Each number is 200 + 30 x the weight over the matrix's rms, rounded and kept within 0 to 999. Layers, rows and columns count from 0.

# gate: layer 2 MLP gate, 320x128, rms 0.389, rows 138-146, columns 0-127
# up: layer 2 MLP up, 320x128, rms 0.383, rows 138-145, columns 0-127
# down: layer 2 MLP down (transposed), 320x128, rms 0.359, rows 138-145, columns 0-127
gate138,193,176,211,201,200,196,187,206,209,189,201,149,241,178,176,243,204,178,226,152,166,189,257,224,187,216,187,220,215,202,140,216,184,196,187,217,213,193,203,173,185,257,171,140,181,190,187,186,203,183,208,182,194,195,243,195,156,192,165,165,190,202,214,193,190,198,186,199,247,203,205,229,181,192,181,177,197,191,175,196,155,198,157,205,205,198,172,159,181,172,230,232,246,194,204,241,179,194,154,181,178,170,247,280,221,230,246,179,268,169,139,243,186,194,209,175,213,192,234,205,158,210,188,203,176,163,212,176
up138,279,212,187,192,236,147,204,187,231,193,169,204,216,209,183,196,183,210,208,238,186,217,214,225,161,159,218,178,173,264,185,210,231,209,228,198,226,229,154,158,191,219,148,168,209,159,250,215,200,192,222,153,211,205,209,208,143,237,150,211,177,247,142,115,210,187,212,239,189,211,242,210,224,231,140,133,158,206,238,225,205,176,158,232,222,234,201,182,186,162,248,227,203,184,221,187,184,210,219,187,155,174,165,237,227,198,252,178,210,159,227,202,218,208,146,178,172,159,223,218,181,203,174,201,229,177,208,222
down138,221,177,212,175,253,199,185,191,219,260,238,219,232,226,170,184,196,190,208,252,194,209,198,218,171,220,151,205,211,179,201,173,210,151,225,271,204,195,254,255,190,202,197,222,181,182,170,178,230,206,203,171,182,214,177,250,183,170,185,208,196,164,242,215,196,189,198,246,205,158,147,219,238,134,181,228,228,282,251,208,225,157,199,227,193,250,213,140,198,159,170,191,232,168,236,238,284,191,211,171,212,224,196,137,162,206,224,145,149,200,184,203,193,175,147,145,210,202,221,237,192,180,213,184,237,231,216,224
gate139,260,229,184,194,180,205,208,230,187,240,186,210,171,200,268,218,206,239,239,207,165,196,238,217,197,224,192,195,244,230,196,230,159,231,175,210,203,243,138,210,141,198,211,165,230,218,178,181,231,178,209,247,161,183,181,219,200,210,147,127,169,199,178,177,156,160,161,159,220,197,166,165,184,200,194,215,137,159,215,215,175,178,272,151,187,234,185,181,178,259,258,188,167,156,200,179,148,207,224,169,196,179,212,197,226,263,201,217,187,253,191,221,289,235,174,198,184,200,126,211,200,195,231,176,157,186,220,226
up139,220,164,172,183,137,190,231,187,204,197,260,199,246,204,205,189,154,172,210,154,250,170,240,178,230,187,138,180,183,161,192,199,221,236,150,188,217,211,260,157,174,157,233,206,219,174,209,116,185,225,174,212,204,166,253,176,173,161,201,219,209,157,120,216,197,167,194,257,208,195,216,230,223,134,252,193,199,178,236,167,222,204,188,226,193,204,167,204,268,173,209,164,207,191,203,177,192,171,149,220,223,272,195,225,182,180,194,245,210,190,211,224,180,191,185,252,224,144,203,186,224,259,214,247,217,199,198,222
down139,164,200,183,242,186,159,210,238,225,153,187,223,187,172,181,175,285,189,185,235,205,217,220,219,195,158,178,213,141,223,223,199,189,201,214,163,234,160,222,174,175,237,254,170,198,257,188,172,211,255,277,197,168,242,242,190,227,214,225,195,196,262,192,132,212,159,192,228,175,212,181,193,213,193,173,183,204,176,159,188,155,174,198,204,173,217,204,235,194,199,197,230,254,254,275,184,186,173,185,216,198,225,183,187,172,179,227,147,212,207,159,208,145,224,175,234,214,261,234,240,211,204,254,207,241,268,203,187
gate140,222,172,226,157,187,230,200,189,187,173,213,190,228,211,228,222,147,232,223,192,218,185,207,209,168,203,201,161,171,200,146,203,187,181,116,216,210,182,255,163,163,201,173,144,232,171,214,166,147,207,197,156,176,211,213,219,175,240,199,188,229,202,216,149,253,195,169,188,225,163,167,215,203,203,208,224,207,246,179,212,204,212,153,184,141,197,222,214,220,214,175,222,192,151,235,161,199,200,137,249,206,239,214,184,198,191,205,174,242,173,203,190,143,281,197,246,164,210,227,194,164,161,182,186,224,194,232,189
up140,197,189,233,194,191,201,204,184,178,242,194,217,182,174,217,241,233,235,205,229,175,161,227,173,182,243,179,198,168,206,256,220,175,199,230,215,162,184,139,174,197,149,219,225,173,228,190,218,207,228,219,209,191,119,215,191,236,204,228,202,196,204,166,233,180,167,239,230,202,118,152,231,140,211,182,181,181,176,227,195,217,199,200,232,201,132,263,216,214,180,212,192,183,200,178,181,199,132,266,164,217,226,214,231,120,156,231,210,223,201,199,121,213,196,210,190,216,184,176,135,200,207,185,242,217,220,200,229
down140,174,204,222,249,182,178,195,189,198,226,158,207,199,141,166,194,144,219,161,237,227,171,197,220,179,185,125,249,237,195,224,202,212,228,243,217,206,174,123,184,169,158,184,147,189,218,231,219,223,179,213,200,168,183,209,156,241,221,212,203,204,247,191,200,215,189,177,203,221,188,230,201,111,176,195,208,175,229,206,231,208,196,262,220,177,165,181,160,148,158,183,215,231,203,181,229,194,208,253,213,218,170,190,194,205,249,157,247,151,245,129,157,214,226,197,196,178,186,183,205,154,185,174,175,186,215,212,230
gate141,166,235,248,144,164,252,180,266,234,205,259,170,222,240,206,237,194,236,214,196,241,198,185,251,147,242,208,195,177,231,201,185,234,215,259,212,172,192,209,148,230,187,251,170,198,191,179,208,155,229,198,221,190,171,211,154,229,251,238,228,199,219,211,180,162,268,225,257,209,166,162,210,186,222,223,145,169,205,210,226,181,269,222,166,252,227,214,186,184,234,173,168,207,229,243,224,256,211,133,170,201,182,200,205,187,181,203,216,169,251,222,227,143,199,200,201,152,144,179,180,223,204,224,208,194,196,212,244
up141,198,154,219,131,215,200,236,240,232,200,214,179,185,141,187,196,185,186,197,216,204,218,230,201,217,186,184,209,190,173,220,149,201,185,131,211,251,193,218,135,187,168,129,204,188,241,156,228,206,171,145,171,178,179,210,142,184,241,210,182,241,203,234,142,182,230,183,144,158,206,128,168,221,194,266,174,208,146,193,191,167,173,141,205,194,128,224,233,257,188,180,189,168,191,196,164,231,138,185,197,204,177,220,204,184,188,181,194,211,226,240,195,189,162,170,264,239,212,202,161,190,245,160,188,227,165,286,200
down141,219,254,192,191,204,213,209,168,189,161,157,241,224,181,236,201,162,265,233,237,185,202,209,227,211,260,183,216,233,188,181,221,259,244,206,156,218,199,221,240,230,214,210,191,236,226,242,213,258,236,202,277,179,208,186,180,199,219,199,142,226,183,252,216,304,201,244,176,274,190,210,216,227,238,177,214,241,223,209,213,222,185,188,194,210,204,175,169,158,224,222,212,238,210,234,201,209,210,192,200,177,160,160,192,179,171,225,229,172,179,150,178,207,230,231,201,217,202,198,196,150,224,223,216,217,238,142,212
gate142,154,199,147,192,196,160,149,213,175,169,219,174,193,182,177,206,184,179,188,215,215,176,177,195,194,172,194,212,237,198,245,217,224,191,161,224,211,235,145,172,182,172,227,194,221,174,157,185,158,228,236,159,175,224,236,198,192,210,275,157,229,226,148,195,210,192,198,192,195,206,270,179,224,174,181,234,185,253,200,195,229,226,215,204,186,230,246,169,242,204,172,201,217,184,186,158,170,187,153,221,213,245,192,188,211,250,187,225,207,230,170,205,184,200,241,175,217,185,239,208,213,236,194,247,173,201,179,198
up142,116,153,174,141,219,207,199,209,192,184,201,177,282,179,139,180,258,171,205,167,210,159,204,204,201,172,146,189,204,242,195,157,244,170,178,233,234,225,161,179,196,228,210,158,186,202,238,225,226,209,223,200,197,213,208,180,205,227,228,197,207,200,214,214,167,200,152,197,161,170,205,186,209,227,178,164,247,186,195,203,195,215,210,187,169,228,174,211,191,196,146,220,261,194,177,209,193,208,212,156,197,201,189,236,227,214,230,216,201,206,207,145,187,219,190,183,203,194,220,198,203,177,214,246,232,159,182,211
down142,199,256,231,199,192,187,171,158,179,224,249,187,153,149,292,219,218,187,203,208,212,210,202,206,160,258,194,213,216,190,200,179,148,160,194,161,193,219,122,196,172,249,162,213,226,136,225,248,173,223,260,155,174,215,231,204,231,205,208,231,221,225,215,177,212,175,147,210,256,201,198,201,204,171,223,200,148,232,181,214,234,237,180,163,184,154,197,197,236,284,186,200,152,190,200,212,194,170,202,216,214,200,206,182,183,192,197,222,219,212,197,189,223,185,229,230,205,209,131,175,172,250,174,191,219,188,163,144
gate143,209,250,209,226,213,205,172,181,199,193,197,149,199,219,217,216,190,282,176,189,223,209,208,191,204,197,174,139,201,179,224,156,249,241,200,220,173,151,211,196,170,140,184,259,197,198,172,231,228,218,202,208,233,169,241,192,206,165,180,212,192,173,144,170,177,198,223,190,223,256,191,195,165,194,241,201,185,189,232,198,188,269,248,243,228,208,198,223,189,246,188,222,205,210,256,227,192,224,222,205,188,210,184,207,247,223,191,200,192,205,225,265,187,186,205,145,213,237,205,180,206,197,153,153,218,227,213,232
up143,215,188,201,176,194,212,208,198,183,221,203,205,137,148,189,157,221,232,220,210,196,172,222,237,220,232,192,203,149,234,185,168,221,191,195,238,152,261,207,169,198,156,233,219,216,170,170,271,189,136,212,191,230,208,258,239,211,158,161,182,211,192,165,151,194,196,213,206,240,200,224,196,224,198,194,262,194,192,210,166,220,218,237,217,198,188,164,193,136,182,184,241,190,178,180,215,174,228,218,190,212,211,170,246,208,192,243,202,164,192,197,157,186,150,203,217,219,242,224,160,162,191,182,155,219,175,219,192
down143,191,198,205,227,189,160,197,166,233,228,227,236,198,198,218,214,214,193,226,202,210,196,199,224,179,247,209,141,225,234,216,239,160,121,233,137,159,240,217,236,212,194,179,200,201,137,190,190,150,208,233,192,237,235,217,214,243,278,188,159,191,211,193,201,243,207,246,172,196,194,200,185,218,162,227,204,175,162,220,232,222,217,164,118,182,202,170,186,166,182,170,194,176,158,218,216,192,186,249,160,271,189,177,230,194,185,240,194,202,195,194,156,150,213,201,175,188,194,192,220,217,209,198,216,230,237,181,189
gate144,258,178,215,206,204,198,188,219,149,185,225,213,224,214,202,242,205,208,134,229,151,208,236,192,202,147,167,183,203,166,190,215,214,199,219,205,225,156,184,219,187,188,201,206,190,233,151,256,217,176,183,231,194,191,229,169,165,218,184,169,154,224,242,169,167,195,189,199,133,217,190,147,212,182,268,205,215,194,193,169,202,252,200,210,190,131,203,207,252,208,180,214,195,234,197,151,156,164,198,184,159,193,208,141,208,239,205,201,191,177,231,185,198,186,171,205,190,193,156,174,159,181,191,227,223,234,175,140
up144,168,242,152,147,216,155,169,218,260,214,209,172,187,171,226,189,179,228,221,191,223,225,157,144,216,221,172,169,212,192,238,205,241,209,174,227,260,162,208,208,203,220,216,207,233,183,194,167,237,205,206,203,243,191,236,220,184,205,196,207,244,199,169,232,189,211,217,233,202,219,198,174,191,224,213,229,198,185,248,218,212,209,177,161,193,172,158,268,220,184,223,226,183,214,239,216,180,236,181,199,173,193,187,242,212,233,145,239,221,246,177,181,183,202,179,187,207,164,141,216,291,182,199,199,247,212,203,226
down144,234,178,243,218,239,207,207,200,249,169,217,263,152,214,180,228,206,284,190,203,182,208,157,246,183,162,200,213,213,200,155,168,178,173,175,210,212,190,222,238,161,229,142,204,244,257,205,193,211,204,236,211,207,174,236,221,181,234,176,204,189,223,243,207,188,203,176,238,218,216,146,230,187,178,197,127,168,181,186,207,154,179,230,169,171,183,242,225,215,251,177,199,234,210,200,176,194,209,178,195,210,211,178,244,147,189,182,209,154,215,223,202,228,235,218,160,213,190,236,172,223,202,163,219,275,185,222,164
gate145,213,249,236,184,203,225,174,197,178,206,186,210,228,163,194,204,183,226,175,215,239,195,233,204,230,158,201,224,203,200,198,191,226,183,187,233,217,166,176,193,243,196,223,187,269,194,178,214,238,213,225,217,173,183,176,209,257,183,205,198,263,162,256,193,204,202,233,180,252,218,196,205,139,203,196,177,219,165,202,206,167,157,209,225,199,212,228,218,195,221,179,154,191,195,194,177,206,217,241,191,188,197,177,235,227,200,169,161,185,189,198,226,154,204,127,280,213,169,156,192,207,254,248,203,204,204,171,197
up145,120,182,187,228,153,206,192,186,199,205,195,159,204,190,225,201,215,222,149,208,151,180,235,268,199,200,152,247,215,204,223,229,209,189,167,186,204,217,182,222,159,281,183,198,196,211,203,208,192,149,187,147,188,168,178,210,204,251,209,218,185,203,181,212,195,178,192,183,191,168,236,200,220,218,254,137,195,203,191,213,212,219,189,222,225,214,255,202,207,190,183,188,141,180,215,217,168,225,167,181,183,200,211,165,168,195,178,226,157,201,185,146,205,179,182,161,208,223,235,180,184,213,147,191,121,202,184,147
down145,270,160,238,211,228,191,211,206,156,173,234,196,184,194,175,222,222,179,278,143,232,153,233,211,188,261,227,205,175,155,249,171,190,160,214,184,201,257,186,177,211,178,222,218,216,154,222,218,227,204,197,172,175,241,244,208,186,203,153,231,181,195,241,179,189,151,222,227,222,193,152,196,238,256,180,197,201,258,194,225,195,225,193,219,208,204,187,220,238,201,196,186,205,208,205,212,214,190,182,247,222,181,185,239,218,183,216,174,220,174,167,237,220,233,178,219,163,235,196,166,192,163,185,183,144,194,184,220
gate146,234,211,155,210,219,212,213,189,228,223,254,228,176,195,238,235,218,228,223,207,198,226,178,192,259,215,190,235,202,279,206,213,167,253,211,213,204,169,177,204,198,172,225,173,258,175,169,210,155,169,217,219,170,228,164,184,207,206,191,171,155,213,208,210,265,213,179,168,214,167,180,197,191,220,191,205,190,195,244,143,255,186,166,210,210,180,224,253,173,196,189,210,202,250,231,215,157,150,202,200,164,190,144,215,259,198,197,214,168,213,150,236,202,155,182,178,182,177,187,207,169,165,160,249,177,226,137,244